config.toml
num_hidden_layers = 14
hidden_size = 256
num_attention_heads = 8
num_key_value_heads = 2
head_dim = 32
intermediate_size = 704
vocab_size = 2048
hidden_act = "swiglu"
norm = "rmsnorm"
norm_place = "pre"
norm_eps = 1e-05
positions = "rope"
rope_theta = 1730.0
rope_fraction = 1.0
qk_norm = false
attn_scale = 0.177
bias = "none"
tie_word_embeddings = false
parallel_block = false
init = "normal"
init_std_qkv = 0.0317
init_std_o = 0.0
init_std_up = 0.0317
init_std_down = 0.0
optimizer = "soap_variant"
learning_rate = 0.00289
lr_mult_o = 1.13
beta1 = 0.95
beta2 = 0.99
lr_head = 0.00714
max_grad_norm = 2.0
warmup_steps = 200
schedule = "wsd"
decay_fraction = 0.277
decay_shape = "linear"
final_lr_fraction = 0.05
batch_tokens = 32768
max_seq_len = 1024
doc_mask = true
train_tokens = 160500000
max_steps = 4899
dataset = "wikipedia_en"
Each number is 500 + 40 x the weight over its row's rms, rounded and kept within 0 to 999. Layers, rows and columns count from 0. Numbers have three digits each. The size before them is the row's rms in percent of the matrix's.

# layer 2 MLP up, 704x256, rms 0.0784, rows 652-694, columns 0-63
107:496574476571565516485543464483454451491497446425480461547533515547583475461509527588464471474509513556506522525469465551465484449511563462538511550458424512576518493512500522507483487525527565
140:498502516452497475540492498485534523505507433477493499455527484551472511534438499483513466466470480476504436457484467472557492480490538484504444487479508575479544569517567540480515484489532461
098:568543532427525555452511518520488526470501494512424527522443498452399545485477564438533477445488437533530403544435590517524431599416512506485520467472488489534450554526518523503518425522480482
094:467476525502491447517544505507501416401450488542505502490452526488536489475480535517473520506532508502539617509469436482480438526543529515520465532568621491552464513463514552444481467509525473
136:440528448534414503487552490522500469530485508561517451469536492431477500559502537465524467517495495476490564510451416453502533505538501490509478473425579408557485499445518477493525472487535477
119:510530435530544484564455461469479512507415522470481496557532477495512463558504508520507444536499500494464551517505587519523560519476529572454501494494499513573510492460487475456462482508466555
089:550532486535465487457466573511465485513504455445558466543463528429541530517519489588520491426487447500461488507457517523454479435466452487559486512553531465512455504461581511505502501466439522
092:519483437444521481522548484564497539451501567576545490534597486549509504513471468491474516514526451570468499515506557497510568517531535495586450491461542555521530457490484606477456473500465457
074:498475520536573488493456500489458575514566522540499519549464454468515493521521510537532484623478508536464559539528400497492467467536481437513580577510531465541578499507523468574508502466521457
089:524443459488498427460502475471516514545605537542492550583492465506472485528564481490511566535575532487514557523435504498526538470469509511513532490556496488525551493515483556493516536578521409
072:477500543529455472447474550590509540442513500462480462550494428494513501536459463467527469470486495526392499469479506507570473481495389513485605469538486510502540561511485502480493460550490447
104:594451421526525516529429476522459471520442411480517532523547474468465460541545415530455455578458550539402556456472470541547511406479498499550558540488534469427517553493516566501541518542520501
088:522509494432441535508498535493449566532571460481516511540500442486556471438483512579532548575546474470569577528496466468467473511529434541467489523487481472477524519521517601530518558518458477
099:510564456436587481427512476477501525517457496555519422478475480492487536577470542446506530545501505485465580506546562461527462500508493489495512537521500563480493480530513478501519458530470546
090:504434533465484498485497510496480514494447482477550517401525475526465585465535486487463454477521484486430485475505501582482470495512439517560564529541480466489449497517489548467486525463512521
087:509499516447480534497456532500492472485511539462540440522434480525541561466541488492527516464522486495507541492540484553517456517542475528441488502485546544463452470503545492447503499441558484
106:496423487505490473471515428516515520532529504446400505442486477485498536568479431476568521494518539516485522547474502515433527480540495514513610504453464556440529515489592535549558426569502558
086:456518544481535506485591502494426491449560508542491533520569440483477480464521477528462475412538477459521541452521514556443530514501455436479508500551583457499459490457432495507425491475398596
131:457571555471509478470487539478500495545481505530490484522457487570568559479484542461495494466462468503506487481475506492498545539539513463480529520469551420498506526523614499493493515517495437
105:467503464530571538527486436483470513539440455448467508518530500518507449478510459517462485479443477513489544471555545499487498529522488511455493553528530546501484518550525548494475441510552483
094:471477489475479502493531476516539496459454440508513500487590564472520486492496471428449510430528530498518556576487426518519507519500477476456535476475514491510485495527505503477454494477495420
105:487502505509489499500563485480461453505454479486441468427528485474466591503591417467465515513505497473476477500543523416460474499506505530505540432583480492559482512509532503483541493554459544
088:523447502500499434406429570456542486484541435532508470551497483422538502476489502546489490480482518553438506462518502509484593475502447575530497483545522430493494523523465601492501501459461598
078:516481540447515499533555459577514452480484486475505457494526522469506481551430561482489473400445517578474521490502492459456597528443538496517439494407549521458475511512502472497501554546565481
085:565484544576548433491494518497472438422496554551488499528473478425479515414469478523496484406477475466479510463507527491521500494520487501532464450464448568590475533485469431507511498446508464
126:539515495521560477453551511534517443432542574485547539565501480449520550455471527483484427449460504481423525558507456562449451528513456469414494521507495448493456487506444476518524535436469508
112:465508460521477523449442485506452536443546474485483525496504458503447502552487468505498518536483442490477514465552455493508577454470465456544542464478544533509469569470527544470493532471551461
104:556543540517483554483458553467543515488542553477548459495573495550566504458540529478520460463458489503532480483563491488446493458520494499504472535513431379410497436505442538470537513442484487
116:465537568554465521461486483523501534532496474495488508550504504494489530485613558592455509487518516505446486444472536513514488513516557505530575516552528527462504456476485487530516487475411482
086:534517473546570508479592507485506485529480505461516506528560507460459503534424489551497480460567469505521505518477545443550585513525501510517479439429535506577491463499536495467449487531392441
092:544536524519584590561545488477444462497479498447508547469494512459508480457500487563480551466542436515538454505387556508493501501452528553519474504464481497513470425494478576486557487505462540
104:519479527484486511499485532464549449521523527466515502509478535609441543529511476492545477550540524511509605512581519485558497541451398443435515514446509511530480562490478471495496548486458518
102:568549504494460512515503463512501589454482507552513514480511502474431431510545514527487511556512499485475551515477524425552442453504473473530445448472465457497448479493559438509477511491475453
105:482565547484467516497425498476463471511414473597513496568468534457489426537492533574548447479466534517497438491464570483513494507528560489525466547525543489443455472538529501488468468503488547
072:554524525507573504512477407475513534574420532478433494450438482555554416505507549511563513469467477501596498486501497479485517495521552527465463566524532492554508497519493594460485524494499496
098:460458513549528574555493468507529487409468496548539493505479469514538428430444404530428520520470526462510440526546503549468568465468498463567499466468516501556465467558525495486502447573457543
098:525449453536441477507467478513413534524504453470518490557492550512538475579467503471519513457504506567492475473436550526538552507486509518553434530597586521514497562456518522462472505467516569
107:443536504569571470510568503452482542510483480523511471484512526582520523409515489483525447480493497517545520561469528502576488418533505438488555511507446467512536451482532452475513464506576501
082:446437459539462538480528551561486480488542534505483525513521400504505475483587555568503491487551494433469511484545577529498492427523532504440560450498549449482528486561531531517473454447547609
083:514476507480536509450515455471442497469449518543509484519560458512514438534436482603510425546482483535499497456511514474530449551507498470578478554458486509525532484483560459528460539492526540
109:533533504471446511505509464501514551473428480519489482446471495551560451491466422520466483480479537404478492583511538522469450504442445477521483506465472526445468532540561535464479535503575470
075:491531505566391529497520537521538470489368566566576486561485479470486516591436535465478460501539474496441433491423547462454476485451437509533477512511498510406403496512525499522513427518541537
097:490495480508517416479518507485403491497586496465531488594521510396544525443414448456439479525570502425474485485536479494510474481452425503501536526466544517529513545502508533455458504523520509